Weights of a small transformer language model.
Architecture: LayerNorm before each block, learned positions, biases on query, key and value, tied embeddings.
Each number is 200 + 20 x the weight over its row's rms, rounded and kept within 0 to 999. Layers, rows and columns count from 0. The size before them is the row's rms in percent of the matrix's.

# layer 7 MLP down, 384x1536, rms 0.0446, rows 0-108, columns 832-895
095,214,238,197,192,218,210,244,197,203,195,223,206,194,229,220,169,200,223,214,199,224,194,196,233,224,186,161,216,180,175,182,202,195,180,191,213,190,175,223,208,198,192,203,216,212,223,189,242,177,237,238,210,168,245,196,170,199,202,206,197,206,199,200,188
100,191,177,203,195,192,204,181,196,179,211,217,217,175,203,234,218,205,205,198,183,217,209,224,206,223,193,190,232,199,166,178,187,212,170,235,213,201,211,179,218,201,221,188,181,232,211,165,164,220,193,211,226,190,188,171,213,206,204,220,225,214,189,198,255
099,216,194,197,198,184,214,203,195,210,233,211,209,245,184,181,206,219,201,193,185,210,176,205,196,188,186,194,257,204,190,203,229,181,212,198,221,221,166,232,169,181,240,179,197,192,196,236,186,189,212,210,259,207,204,205,207,177,178,208,180,224,225,185,215
099,211,196,216,173,204,131,184,193,229,181,199,199,183,237,204,198,192,168,186,207,216,196,238,235,162,208,201,193,234,225,229,251,197,213,185,207,194,209,197,195,208,224,210,230,255,175,192,230,209,197,199,195,209,201,213,198,211,174,209,227,186,205,214,198
097,209,229,210,163,176,173,174,183,221,195,204,200,180,226,187,192,180,175,201,210,205,214,220,216,244,203,198,191,185,157,201,216,233,200,216,202,205,201,185,213,206,226,194,233,195,193,166,209,228,209,191,208,217,187,190,191,251,187,202,180,187,185,181,169
102,174,181,189,195,189,230,205,210,189,206,194,216,190,200,160,173,187,196,181,190,183,190,182,159,226,179,163,225,204,213,208,220,227,177,218,192,178,220,227,206,226,215,194,240,213,186,218,201,195,219,201,210,186,204,235,203,221,186,156,221,211,220,211,174
099,235,160,206,175,185,219,184,201,211,175,181,202,174,207,196,220,213,173,211,215,200,209,190,211,240,182,205,172,174,237,162,200,204,203,173,160,215,208,194,217,210,213,205,234,221,207,198,199,219,180,194,184,170,200,283,164,182,178,152,192,162,211,190,177
095,155,211,212,186,211,211,224,177,196,196,200,200,226,162,205,187,239,190,189,190,211,210,209,205,201,200,200,179,220,218,228,183,153,204,154,193,222,157,216,187,238,229,206,189,204,149,158,199,208,213,203,214,182,219,207,181,154,211,202,205,233,221,246,161
101,236,205,199,157,195,221,227,207,202,196,217,198,186,184,201,225,201,199,179,168,200,205,210,188,198,183,198,207,182,196,203,180,197,208,197,187,204,162,214,194,212,204,193,204,206,190,161,171,195,197,173,155,198,220,158,208,186,199,187,172,194,208,225,177
105,221,168,206,195,194,232,173,194,222,221,238,192,202,176,190,190,214,194,183,212,225,211,198,187,178,217,198,209,197,193,213,205,229,170,202,236,188,185,198,205,175,146,215,173,179,164,188,185,187,187,198,191,175,224,179,226,220,189,191,204,215,181,170,188
107,207,194,210,176,209,198,162,204,210,152,185,197,202,209,181,175,214,220,176,181,197,202,198,209,210,178,235,228,188,159,179,207,209,197,163,219,209,190,207,197,216,230,221,226,219,210,180,215,188,208,227,196,183,174,185,180,200,213,199,189,218,167,206,197
100,206,193,191,194,216,203,185,160,162,218,202,177,176,216,189,211,197,196,185,201,185,202,208,206,210,189,176,194,211,218,178,180,212,211,203,206,211,227,219,172,208,180,200,191,214,214,177,184,195,182,225,231,225,206,205,197,199,218,226,210,209,196,234,203
096,207,261,201,200,186,216,206,223,211,204,228,158,213,192,196,158,195,220,209,207,210,206,185,184,184,241,198,198,240,193,201,210,179,191,209,208,212,201,246,174,249,214,179,187,194,187,173,215,197,150,194,229,228,200,178,205,199,212,194,223,197,198,202,213
090,199,186,234,198,218,203,190,173,214,202,193,231,186,185,208,204,191,217,190,160,204,194,164,195,208,224,239,182,182,229,191,196,205,224,230,195,225,236,221,209,215,176,215,204,221,186,183,227,238,190,177,195,191,172,153,194,208,205,193,211,173,209,181,183
098,187,196,189,193,229,224,215,205,207,189,229,220,187,245,154,188,183,196,213,187,212,210,206,215,243,182,217,185,223,215,180,222,170,179,191,208,200,199,194,204,183,205,175,205,198,215,203,208,183,172,177,192,203,200,205,178,219,202,182,245,156,208,172,162
100,193,182,196,208,181,205,196,222,203,218,208,212,184,188,175,192,210,203,196,190,215,213,238,213,193,188,237,225,201,202,217,211,200,227,214,250,219,159,196,186,205,185,213,208,175,149,203,210,195,222,182,171,216,205,200,199,205,211,183,156,208,178,182,199
099,220,192,225,176,186,212,199,167,198,170,213,220,202,197,196,183,176,189,222,184,204,178,198,240,227,228,157,202,205,200,175,192,203,250,214,205,191,175,165,191,222,241,192,214,195,203,203,168,222,192,161,187,202,237,214,151,170,195,156,211,188,217,190,215
100,231,241,222,208,209,206,192,247,205,192,214,214,189,207,205,187,181,196,189,198,200,196,206,162,224,182,188,227,195,186,217,228,169,195,231,211,228,132,190,196,205,203,194,194,181,197,185,177,165,225,195,220,190,236,229,187,175,182,218,202,197,189,193,178
102,181,190,226,205,201,202,177,227,210,227,175,220,192,200,206,221,187,179,203,177,224,208,201,175,194,219,200,170,214,201,198,180,166,187,190,209,201,205,196,196,230,203,199,206,237,269,187,230,198,173,175,189,184,219,226,201,181,201,206,209,207,213,202,208
101,201,223,202,203,212,188,198,201,170,196,195,174,224,167,180,173,246,162,185,231,226,205,166,192,189,240,260,180,194,205,195,207,197,209,195,164,200,211,206,159,191,207,193,193,171,205,244,195,182,201,235,206,202,202,190,186,187,200,190,212,203,181,235,200
101,205,227,202,196,208,170,211,180,218,208,184,213,202,208,200,210,183,190,202,204,166,200,211,207,180,185,196,232,190,197,206,201,250,170,187,206,196,211,204,171,181,245,248,165,189,179,185,201,168,227,201,188,211,190,203,190,180,223,191,222,177,189,215,198
097,219,222,175,187,182,217,202,181,204,184,214,219,185,206,174,170,224,181,184,199,185,220,187,179,201,213,165,216,186,178,201,183,199,198,197,197,205,172,197,198,205,211,201,169,219,156,207,213,178,207,233,218,193,215,214,186,195,212,217,195,205,229,224,215
097,189,173,179,228,209,178,196,201,183,233,199,192,208,222,190,215,199,171,195,188,177,209,200,224,209,191,238,202,214,217,193,201,192,211,181,223,212,217,224,250,187,235,206,228,204,225,184,235,208,203,184,220,190,201,201,253,209,203,209,208,192,231,207,208
108,150,153,185,173,204,194,194,182,204,240,191,193,239,190,227,209,232,198,190,190,216,195,216,205,204,186,219,199,202,211,201,198,168,150,214,215,189,184,186,215,197,221,199,226,213,197,226,200,169,180,171,199,212,217,209,210,156,218,200,201,243,215,178,231
097,184,195,219,181,214,203,208,189,199,169,178,232,196,211,196,193,216,168,192,213,181,195,208,240,199,227,238,201,193,205,192,217,185,178,204,216,204,216,198,177,193,169,204,224,193,196,164,210,203,215,178,209,196,200,178,195,225,207,184,201,199,201,203,222
098,227,214,223,213,203,178,198,188,241,205,209,219,198,217,204,184,191,151,162,202,212,222,205,191,207,240,160,192,217,253,202,192,188,206,192,191,174,193,197,205,208,188,201,167,205,203,186,154,164,208,211,206,178,222,179,205,202,185,208,185,172,201,178,172
103,174,263,211,205,212,229,206,184,194,194,232,192,219,181,192,211,222,210,190,195,213,182,189,204,176,192,178,214,216,241,234,200,186,191,195,202,165,155,165,198,161,189,230,219,193,192,195,210,220,222,201,218,181,205,187,208,161,214,215,197,215,204,211,213
098,204,227,192,194,197,208,185,201,219,202,214,199,226,214,188,207,190,253,216,200,215,213,222,222,189,171,210,206,217,227,232,219,205,214,170,197,230,222,194,212,201,193,217,178,222,220,224,202,178,214,203,208,174,225,180,204,198,181,188,204,151,218,202,184
096,216,210,199,189,208,218,153,198,207,211,227,206,226,223,182,225,217,163,228,210,222,209,198,229,194,228,218,195,220,209,207,195,201,246,200,218,173,191,206,244,188,177,163,218,191,240,198,202,196,165,231,160,210,226,228,209,170,193,216,219,173,213,180,190
101,187,199,212,186,217,220,234,238,215,204,183,180,188,178,197,212,176,227,202,178,217,198,184,219,196,223,200,178,214,199,212,206,213,196,187,205,224,239,189,196,226,162,186,208,185,184,184,246,173,173,172,169,204,211,217,232,228,200,195,207,233,211,256,251
114,198,159,203,221,181,195,195,206,178,194,190,209,217,187,158,172,207,229,209,226,179,210,177,212,180,173,186,203,215,156,198,198,215,203,227,196,161,210,176,201,189,189,195,229,165,215,204,177,187,188,161,202,182,195,198,204,214,202,237,185,172,199,189,219
095,223,183,193,177,204,223,197,204,199,183,219,203,207,196,227,188,212,181,205,218,204,213,215,208,187,208,234,216,203,172,176,240,222,204,213,206,206,205,228,191,184,203,182,222,155,205,178,191,183,162,230,174,220,193,191,207,177,189,226,196,197,211,198,199
099,222,193,182,203,192,161,219,194,228,197,175,195,177,202,213,198,231,181,219,161,188,190,195,224,223,220,182,210,177,242,219,224,187,198,216,204,207,161,198,208,198,190,190,172,204,246,218,199,198,178,194,176,189,192,194,192,174,181,233,204,213,189,204,195
094,222,179,212,184,169,214,195,215,188,172,205,202,193,211,216,190,232,223,198,191,201,188,227,204,164,200,162,215,167,189,214,191,220,205,157,200,180,208,215,215,160,195,194,213,223,189,219,192,205,211,195,227,182,206,235,184,215,198,211,182,189,219,204,197
102,206,220,195,202,197,218,196,199,176,252,200,190,193,180,219,201,217,193,198,182,242,195,214,220,196,204,179,164,197,223,207,165,169,194,177,174,218,212,228,195,173,213,184,184,233,194,193,186,162,214,246,161,225,191,214,216,196,184,199,191,184,205,164,186
103,182,175,236,167,183,225,217,203,230,204,211,219,185,219,228,198,226,134,210,233,159,198,221,184,173,230,222,192,223,177,165,196,220,197,208,207,202,194,214,200,232,218,195,169,219,201,193,211,201,214,193,198,187,183,206,220,192,188,208,232,197,204,195,197
119,152,141,212,218,241,201,206,199,224,195,179,210,204,192,201,213,196,266,202,190,202,229,241,198,195,174,190,210,195,190,176,189,218,196,196,212,159,177,204,192,248,184,210,197,185,245,207,175,220,211,188,246,205,225,200,151,189,226,286,210,193,174,230,220
099,187,192,228,206,204,182,208,210,185,183,202,175,180,203,199,222,183,189,195,208,212,198,237,195,227,200,167,198,225,223,192,188,190,223,190,210,213,236,197,196,222,222,185,196,197,225,161,184,143,144,196,189,228,185,238,177,198,189,182,203,196,151,176,183
096,217,206,201,188,211,184,217,190,194,199,209,195,240,205,189,218,229,180,221,212,181,204,198,203,187,183,200,188,215,203,195,203,216,181,193,214,185,196,181,204,206,182,212,199,197,166,200,204,201,206,186,196,215,177,202,206,198,203,185,203,222,219,182,223
099,191,187,200,166,166,212,189,181,185,200,175,194,176,201,168,204,191,227,199,188,189,197,237,188,197,209,177,195,201,207,169,235,183,157,199,184,196,191,180,182,213,159,217,212,203,181,181,212,220,191,209,173,203,206,195,178,203,192,175,197,216,190,203,137
094,198,238,154,195,197,203,203,192,183,176,165,193,220,201,219,242,215,161,232,219,206,192,200,170,191,223,183,209,217,207,235,195,185,205,175,194,199,234,171,214,193,173,183,190,207,219,195,216,184,198,155,223,175,199,182,220,200,195,176,224,182,198,210,182
102,182,227,196,207,190,198,228,216,186,197,218,193,213,230,202,208,201,216,210,181,224,210,195,224,173,177,210,193,195,208,158,202,195,171,221,225,210,204,202,145,214,166,219,205,188,203,198,247,184,193,179,191,206,183,222,188,222,210,220,207,194,201,202,173
102,195,249,205,194,199,229,209,165,164,185,166,188,183,226,204,184,214,224,201,188,158,179,190,210,198,195,211,201,193,213,217,227,228,215,180,226,205,210,220,181,147,189,176,204,202,197,211,234,183,181,182,192,199,228,210,202,199,208,219,181,189,198,206,195
101,212,204,212,212,198,163,221,197,226,191,232,193,207,191,196,209,202,192,217,191,200,189,216,236,207,181,183,181,205,201,213,191,179,214,202,215,176,208,187,212,180,190,216,170,207,192,215,185,217,161,241,206,205,203,170,196,169,235,174,189,218,190,199,173
095,200,162,208,195,203,225,205,212,241,198,221,209,195,216,204,187,225,217,192,199,213,221,183,203,210,209,160,228,171,216,217,217,232,203,203,194,154,205,160,186,205,212,215,152,194,224,215,169,214,158,215,212,216,223,162,226,161,201,185,217,201,229,169,198
105,246,208,196,211,178,247,171,196,228,184,196,184,215,124,203,196,208,186,185,185,199,206,197,199,205,166,202,193,248,174,212,219,201,163,199,202,194,162,180,189,201,201,208,185,228,190,227,209,193,193,190,214,184,187,202,211,188,216,178,214,210,186,188,211
110,201,240,183,189,211,200,181,221,194,198,222,212,179,195,195,229,224,201,230,163,178,209,181,205,208,213,170,205,170,189,158,199,205,178,208,171,208,169,187,161,194,186,232,178,193,208,184,193,198,198,207,176,187,193,165,188,217,182,227,212,192,200,187,214
099,171,193,186,193,222,210,222,201,194,197,211,225,235,201,194,175,211,212,166,191,219,183,206,158,215,182,169,179,218,210,219,215,208,192,221,184,162,181,224,202,204,210,212,223,224,217,194,136,171,191,207,210,214,208,187,165,191,190,188,183,152,194,223,243
096,212,159,220,208,193,184,181,192,177,210,182,190,213,188,183,212,204,206,174,197,184,209,193,216,161,186,196,216,197,185,223,197,183,222,207,164,189,192,187,185,218,174,231,196,222,199,187,181,174,197,199,204,221,198,212,219,194,207,170,180,194,198,187,224
140,174,155,217,198,239,218,171,212,192,195,204,182,199,198,217,220,211,168,185,196,204,199,238,177,190,159,219,188,191,213,218,193,205,194,208,220,172,184,199,199,205,192,235,172,195,203,206,167,199,212,184,169,218,237,192,182,191,234,173,201,208,191,221,200
098,191,195,213,166,198,205,185,197,207,202,201,192,226,187,224,217,188,191,215,189,194,218,234,172,176,215,178,207,184,196,175,199,188,216,194,233,194,213,197,175,200,204,159,183,192,193,201,195,221,219,180,218,199,195,180,175,229,206,175,210,204,193,194,176
103,208,209,202,222,205,188,178,217,168,184,191,206,205,193,217,184,219,216,167,188,193,191,224,182,196,187,224,228,241,206,219,173,238,181,200,220,241,220,194,218,158,210,176,190,218,182,205,185,204,202,203,193,201,201,203,215,201,224,205,182,181,236,203,190
100,178,233,210,202,202,219,189,195,211,184,197,168,206,243,183,202,226,212,187,201,208,185,164,184,211,192,166,225,165,222,213,233,177,234,171,204,249,206,218,202,228,245,173,175,201,151,182,175,186,231,240,215,233,195,196,170,198,193,187,188,178,174,186,212
092,202,172,198,157,189,212,204,182,201,195,190,190,192,226,208,187,229,185,222,224,215,199,207,177,195,183,200,217,179,215,190,214,211,204,212,213,228,207,222,188,184,177,206,180,198,204,149,240,235,224,227,223,178,226,239,175,227,177,222,210,200,176,197,229
094,167,200,216,224,240,189,195,206,185,203,204,156,220,198,217,198,217,198,221,184,209,175,234,198,199,204,224,222,224,168,203,202,235,191,192,191,208,207,256,200,191,208,199,200,174,194,226,201,216,178,211,210,225,209,200,248,194,210,201,181,193,202,207,197
095,233,222,227,217,205,218,209,220,191,211,208,187,192,195,179,197,183,200,219,186,160,195,216,148,193,170,168,199,187,179,200,197,168,185,198,213,184,233,204,206,181,200,178,224,191,234,172,209,216,173,189,176,205,173,204,215,182,207,200,204,189,168,224,237
099,213,203,197,212,206,207,171,206,216,211,223,167,236,173,171,195,187,203,205,192,201,236,185,215,155,196,258,206,214,188,205,206,231,227,222,199,185,182,183,196,192,243,198,192,203,194,226,166,205,243,220,194,206,168,206,193,226,191,203,226,199,200,207,215
099,162,152,210,186,195,197,177,183,187,202,188,197,175,188,205,180,196,211,240,202,177,199,208,209,164,242,226,214,188,216,182,215,217,191,198,191,177,196,209,168,192,190,178,212,220,166,193,199,230,224,178,190,198,217,192,208,205,218,200,195,245,199,215,225
102,215,201,209,201,221,185,181,207,209,194,201,194,222,170,177,205,211,174,185,218,181,217,223,221,183,179,185,192,186,205,193,232,244,196,225,185,202,206,157,220,190,210,214,206,175,214,181,218,175,205,176,193,218,203,172,226,227,206,201,210,220,200,180,149
093,197,169,176,204,204,195,148,208,229,181,226,224,199,187,203,196,194,194,175,169,206,218,208,162,225,215,175,194,206,202,214,171,201,194,197,191,230,218,170,203,196,187,172,251,218,182,201,175,227,222,225,218,215,180,159,185,223,194,157,175,198,186,214,233
101,195,215,185,185,170,203,218,190,215,195,196,178,203,201,174,218,216,187,210,196,191,209,152,236,207,189,181,217,198,222,181,215,207,212,247,196,214,190,180,217,184,140,176,173,190,206,208,199,201,213,212,203,211,200,208,184,201,203,192,201,226,200,202,206
095,185,231,219,193,185,195,171,209,187,194,214,152,198,227,198,243,180,190,238,211,205,202,204,237,217,185,200,234,192,194,218,207,202,195,200,219,185,232,224,162,198,214,186,204,181,201,208,234,207,258,190,172,219,189,214,198,209,176,194,206,225,186,213,203
096,166,199,232,193,208,203,179,199,185,192,181,185,191,186,187,239,232,192,196,176,188,194,176,198,218,144,202,161,205,204,188,233,196,157,189,181,206,202,176,180,165,199,199,199,166,234,220,186,194,207,187,195,183,198,187,170,218,198,186,217,189,169,180,200
105,180,201,170,215,193,244,227,194,205,180,171,235,208,204,205,211,172,172,208,223,180,200,205,182,224,206,216,192,206,219,203,230,159,205,158,215,205,199,213,203,205,219,191,192,205,211,208,200,214,180,239,204,192,196,172,224,172,212,226,184,228,188,237,199
101,233,179,165,200,213,226,174,207,190,188,227,163,190,193,168,203,217,215,167,201,221,189,202,182,232,190,190,188,206,222,184,234,222,184,225,193,202,211,193,191,192,174,221,191,199,204,210,219,195,191,203,206,185,186,215,160,200,182,198,190,200,238,226,179
099,219,223,201,185,194,162,207,239,187,222,259,200,226,196,200,210,183,218,174,201,210,196,182,271,233,206,233,227,200,230,229,206,212,193,192,171,214,208,148,209,176,226,218,218,190,203,174,203,187,204,197,192,186,156,196,213,210,181,181,210,228,191,184,177
100,200,200,209,172,186,215,195,206,182,210,208,186,194,194,190,207,187,247,183,204,174,179,206,210,190,178,178,217,199,191,252,192,168,186,224,172,175,186,201,219,211,203,203,221,218,214,198,187,205,222,209,205,202,210,252,224,197,180,196,174,215,213,171,178
101,177,208,204,199,199,190,183,159,186,200,210,197,223,181,186,206,189,180,180,186,221,206,182,252,175,193,198,148,204,172,233,207,181,188,193,162,188,207,177,194,229,225,203,220,195,214,196,212,188,183,238,239,192,177,226,156,173,191,181,183,230,217,159,210
079,172,183,198,157,201,188,194,222,203,212,207,185,185,227,204,197,179,185,207,188,213,175,220,201,180,172,212,232,187,219,197,185,174,178,189,197,183,192,240,187,228,210,169,191,210,170,213,227,210,217,222,223,172,188,162,196,204,215,181,216,198,200,198,167
107,182,234,191,225,178,187,229,203,182,218,202,189,196,178,211,221,184,235,207,202,190,185,186,202,245,218,206,198,180,193,192,181,208,185,184,199,211,232,185,205,196,182,203,216,193,203,178,170,206,210,185,193,168,186,204,203,223,205,214,210,202,199,195,214
099,215,220,166,204,193,197,172,178,201,156,182,208,196,161,159,243,217,187,194,181,222,202,214,190,259,159,151,164,206,199,173,237,215,203,209,196,177,211,193,252,172,212,171,208,223,205,219,236,209,226,202,191,204,165,199,199,218,174,190,179,237,193,221,204
102,194,204,178,206,184,206,186,194,163,194,215,187,233,187,201,198,215,244,206,205,199,203,190,226,170,240,152,199,164,231,201,179,185,203,185,239,201,198,176,217,205,190,202,200,201,255,202,203,205,195,175,217,166,210,200,185,176,203,209,221,221,192,190,190
100,181,191,216,196,185,213,225,193,211,186,226,212,202,217,211,190,218,204,191,181,223,215,177,221,184,187,209,195,147,179,207,200,201,180,198,176,166,218,211,206,217,167,208,167,187,176,208,240,216,199,193,177,177,173,172,208,219,188,188,203,203,183,197,225
099,224,231,175,207,167,211,225,220,203,206,192,199,193,207,210,194,203,174,196,211,203,187,173,201,207,221,180,200,177,210,202,193,201,189,171,166,195,182,211,212,224,185,221,180,184,186,169,210,194,190,162,191,215,178,192,187,201,216,210,159,195,161,162,189
101,194,179,190,202,182,223,185,190,223,169,144,193,178,185,189,200,199,199,197,202,153,181,202,204,212,209,203,210,198,210,213,157,192,155,197,219,223,192,225,197,162,234,173,185,210,191,209,169,183,188,187,207,212,184,207,199,139,201,180,198,195,218,211,185
096,159,222,191,202,195,179,175,206,212,229,185,221,257,184,189,197,217,213,199,215,185,209,189,168,190,208,164,203,194,156,208,202,210,172,200,211,199,208,185,170,194,216,217,205,188,209,205,227,178,188,184,202,202,193,219,178,249,203,211,180,190,197,204,177
102,189,183,202,171,181,203,214,195,199,201,170,212,170,201,200,219,197,178,172,197,209,203,170,200,206,209,187,185,216,213,184,176,200,187,193,201,200,210,207,193,221,228,206,167,244,204,176,220,207,202,182,212,185,191,214,175,201,212,211,203,185,199,183,227
102,212,196,158,184,195,216,183,186,211,190,204,230,167,215,195,212,191,146,223,206,192,212,201,193,197,194,191,205,228,192,186,204,203,225,189,242,201,221,198,189,189,198,172,185,196,210,242,206,195,220,205,194,211,228,189,189,170,235,200,161,215,188,207,211
098,227,240,213,201,203,197,227,174,171,222,218,198,228,200,224,218,217,220,210,208,222,175,215,182,218,167,252,190,184,209,184,211,195,211,194,201,183,233,217,233,184,194,224,172,232,198,156,184,195,222,199,194,207,211,199,183,220,233,224,227,189,227,207,171
096,211,208,190,212,198,190,222,201,225,198,208,185,214,170,196,197,215,163,198,217,205,180,208,206,186,174,195,173,218,157,175,178,234,219,191,172,187,204,204,200,194,210,165,213,234,190,172,174,210,194,196,164,201,168,163,176,174,202,189,200,194,198,188,216
097,193,240,180,208,201,190,187,198,196,175,204,176,177,219,177,172,224,178,192,224,211,219,165,189,217,172,177,181,164,237,191,207,165,198,179,206,192,187,233,211,208,206,219,200,213,175,189,211,208,210,213,193,189,206,221,205,187,173,214,211,227,167,213,180
095,201,258,206,184,214,236,220,220,236,199,212,176,261,189,212,190,189,225,209,223,223,186,184,200,211,217,209,185,180,177,207,208,175,219,198,199,204,176,186,196,205,193,218,200,207,227,189,196,189,240,201,186,214,210,228,224,186,186,197,227,215,199,233,216
092,181,179,193,193,198,184,216,157,194,189,158,218,165,198,215,178,202,212,207,205,219,184,208,189,213,222,203,177,204,185,204,209,198,203,236,189,200,222,192,196,183,174,200,167,208,205,203,183,198,215,175,189,168,214,196,190,193,183,212,227,179,211,176,252
101,227,210,153,200,211,141,217,216,227,228,221,149,184,191,196,191,171,200,230,169,222,192,192,185,169,203,235,219,216,186,199,189,225,202,215,216,219,191,200,213,191,168,219,201,210,219,174,163,215,169,190,181,214,227,228,164,224,206,219,203,193,206,220,207
098,178,173,240,190,181,199,239,196,186,196,168,215,201,202,186,204,214,212,214,209,232,216,193,201,193,207,163,191,192,217,224,182,238,201,198,218,237,208,197,198,216,231,202,212,194,214,214,222,200,208,205,212,204,224,217,198,209,188,213,198,208,214,207,194
093,216,170,155,185,164,178,191,213,218,192,207,192,197,216,174,188,207,190,229,251,215,216,202,182,200,189,204,164,208,211,164,181,216,202,181,194,179,188,221,228,203,219,207,201,224,185,207,191,177,174,216,199,189,219,220,163,186,171,203,212,192,224,194,232
101,235,204,209,215,207,176,187,190,209,205,220,202,235,197,215,208,187,220,219,168,211,224,231,202,206,186,214,197,202,163,213,184,235,212,219,206,194,171,199,199,218,180,216,163,197,200,196,181,207,184,214,211,196,198,242,188,198,173,201,223,184,228,212,175
100,163,172,204,176,205,215,225,203,220,165,178,223,203,205,204,190,180,234,185,203,200,191,171,186,228,150,228,199,187,224,176,233,210,190,209,164,219,167,144,191,205,215,196,185,206,198,192,205,227,185,200,219,180,200,194,186,186,218,213,202,243,169,193,197
102,211,194,211,215,203,171,183,195,193,215,184,212,205,224,196,202,160,190,222,200,212,176,215,199,186,179,205,175,222,211,192,217,244,203,200,180,187,197,203,202,195,182,221,200,189,234,220,173,199,192,210,180,164,189,204,196,170,179,204,210,178,153,234,150
100,224,205,202,156,210,199,199,197,186,223,184,184,227,211,228,189,188,243,206,208,220,207,203,185,202,257,182,192,200,205,199,208,224,186,208,214,224,221,210,202,235,228,194,199,236,180,233,208,208,190,173,213,218,206,212,237,179,197,187,201,199,200,208,192
099,187,212,218,217,191,208,174,181,196,202,200,217,219,169,224,196,228,174,197,217,215,193,179,213,172,194,237,191,212,232,178,191,233,213,207,207,220,171,225,190,194,182,212,207,184,188,184,201,253,216,197,203,183,228,194,201,218,209,221,185,184,182,182,212
099,257,205,207,239,222,211,208,206,209,233,199,235,226,226,191,221,186,222,193,188,146,190,178,186,135,210,233,164,198,218,234,215,215,213,213,146,199,205,208,202,179,193,192,178,206,198,187,189,194,217,252,226,210,209,156,192,199,215,206,204,195,204,184,174
107,173,222,208,219,228,233,209,215,177,181,174,233,226,189,190,201,170,221,235,189,192,183,193,198,151,214,237,211,175,172,168,180,187,218,217,188,179,187,190,154,224,229,189,189,223,216,236,239,216,201,206,226,215,199,219,197,213,195,206,169,187,193,195,234
094,210,219,208,205,205,209,181,182,185,231,187,201,222,213,226,204,196,215,222,205,196,207,215,187,215,182,250,203,215,195,242,245,232,204,205,200,200,212,228,209,207,231,223,222,173,226,198,191,187,185,215,211,192,181,243,221,203,199,223,235,150,203,219,207
099,219,211,198,202,205,189,210,186,181,198,194,239,174,189,201,229,202,171,211,187,188,185,190,148,243,217,232,179,178,201,207,193,209,224,214,245,203,201,209,207,184,192,209,173,206,169,154,210,210,162,185,197,171,177,210,199,199,188,225,206,163,164,206,197
091,187,205,195,206,210,173,204,174,226,179,199,239,185,207,216,203,175,211,223,173,214,215,185,185,168,212,188,206,189,224,208,168,204,187,180,207,190,189,187,199,207,195,172,192,224,200,172,170,203,190,197,225,209,203,153,184,203,221,176,202,199,185,230,207
095,208,206,197,187,192,216,242,195,178,199,201,184,184,202,204,209,219,205,178,179,200,221,208,190,187,149,208,214,185,223,191,177,199,219,202,165,162,219,192,210,238,192,198,173,205,213,228,202,202,200,184,219,214,215,165,214,219,204,179,159,203,221,188,213
102,174,204,170,160,208,219,219,185,207,195,195,221,242,189,195,164,187,203,186,185,208,191,183,197,201,200,228,225,179,172,196,207,199,207,222,201,188,190,184,164,220,200,193,164,162,176,194,208,192,195,180,213,192,180,257,199,187,209,198,168,176,181,213,237
100,190,163,189,175,222,234,189,238,199,182,204,227,187,187,195,214,179,197,194,198,195,220,229,204,188,174,207,190,181,179,200,189,217,202,191,206,219,191,195,198,206,168,230,180,214,206,159,201,226,201,183,216,215,213,227,200,176,183,207,186,187,194,195,204
099,217,213,201,183,234,187,226,188,165,186,192,221,211,193,179,210,182,236,204,187,202,207,177,163,176,226,202,204,193,218,203,225,213,226,194,177,188,196,212,165,203,210,185,191,161,218,238,193,193,169,242,178,185,181,234,192,229,200,205,190,226,222,228,196
098,234,172,221,221,204,171,192,242,210,176,178,232,170,202,231,176,176,177,208,199,226,184,218,211,208,200,190,187,176,195,176,193,181,204,202,181,187,205,194,195,213,230,182,178,196,205,220,185,224,217,238,225,209,181,161,188,207,185,220,228,177,191,203,198
110,189,165,199,185,239,207,184,207,183,167,204,202,217,175,193,209,199,218,219,238,197,192,182,181,199,178,253,205,210,222,209,172,229,145,220,217,187,178,203,166,171,178,201,213,151,226,236,194,203,170,256,214,182,212,182,206,205,226,200,202,220,214,188,214
100,207,202,231,213,207,175,173,220,141,182,237,193,239,173,210,209,234,198,188,185,216,189,200,237,190,186,204,214,196,196,215,183,188,207,178,214,216,185,205,214,175,190,214,244,197,173,189,170,208,197,188,156,186,206,177,194,205,217,193,182,188,213,186,188
097,163,194,222,177,168,211,180,209,200,233,192,217,174,192,194,205,189,211,193,230,210,209,189,187,194,217,209,219,210,206,202,202,165,170,172,186,184,248,210,216,198,189,190,180,234,164,206,179,169,204,182,213,175,200,161,203,209,182,183,202,166,185,178,204
103,186,175,213,234,191,205,163,220,205,223,214,229,162,170,223,210,180,195,195,204,226,216,212,217,208,169,205,215,180,210,167,173,219,159,208,209,186,181,197,192,184,169,155,190,213,151,256,201,209,168,214,190,235,237,197,189,200,196,207,184,228,245,221,173
098,210,207,173,199,211,175,235,190,213,207,196,211,216,179,239,224,202,184,220,187,194,230,204,200,177,207,180,226,186,255,183,183,233,203,193,188,186,222,194,169,192,204,194,233,222,171,168,197,186,203,198,206,214,198,213,210,202,220,201,189,164,194,199,213
098,204,189,174,189,209,198,180,197,189,194,189,195,218,219,203,179,197,205,210,208,199,199,199,217,216,233,184,175,187,191,164,207,255,220,216,197,180,205,183,220,227,191,199,210,209,198,215,204,206,182,237,234,217,200,219,179,211,185,219,206,222,193,213,208
101,179,169,198,165,210,191,184,223,183,210,211,215,209,227,210,179,196,220,221,185,180,207,230,177,204,201,183,193,203,213,186,207,152,200,192,208,203,190,199,222,155,220,232,201,201,195,226,196,157,216,221,181,215,188,204,191,200,178,204,220,189,239,182,181
160,165,212,198,172,209,193,171,211,249,239,224,190,209,204,191,208,195,150,205,208,225,245,197,176,180,229,186,199,192,202,186,213,184,187,200,206,185,197,184,166,206,184,200,185,196,203,184,179,196,192,196,205,214,220,152,216,195,217,156,200,197,224,207,169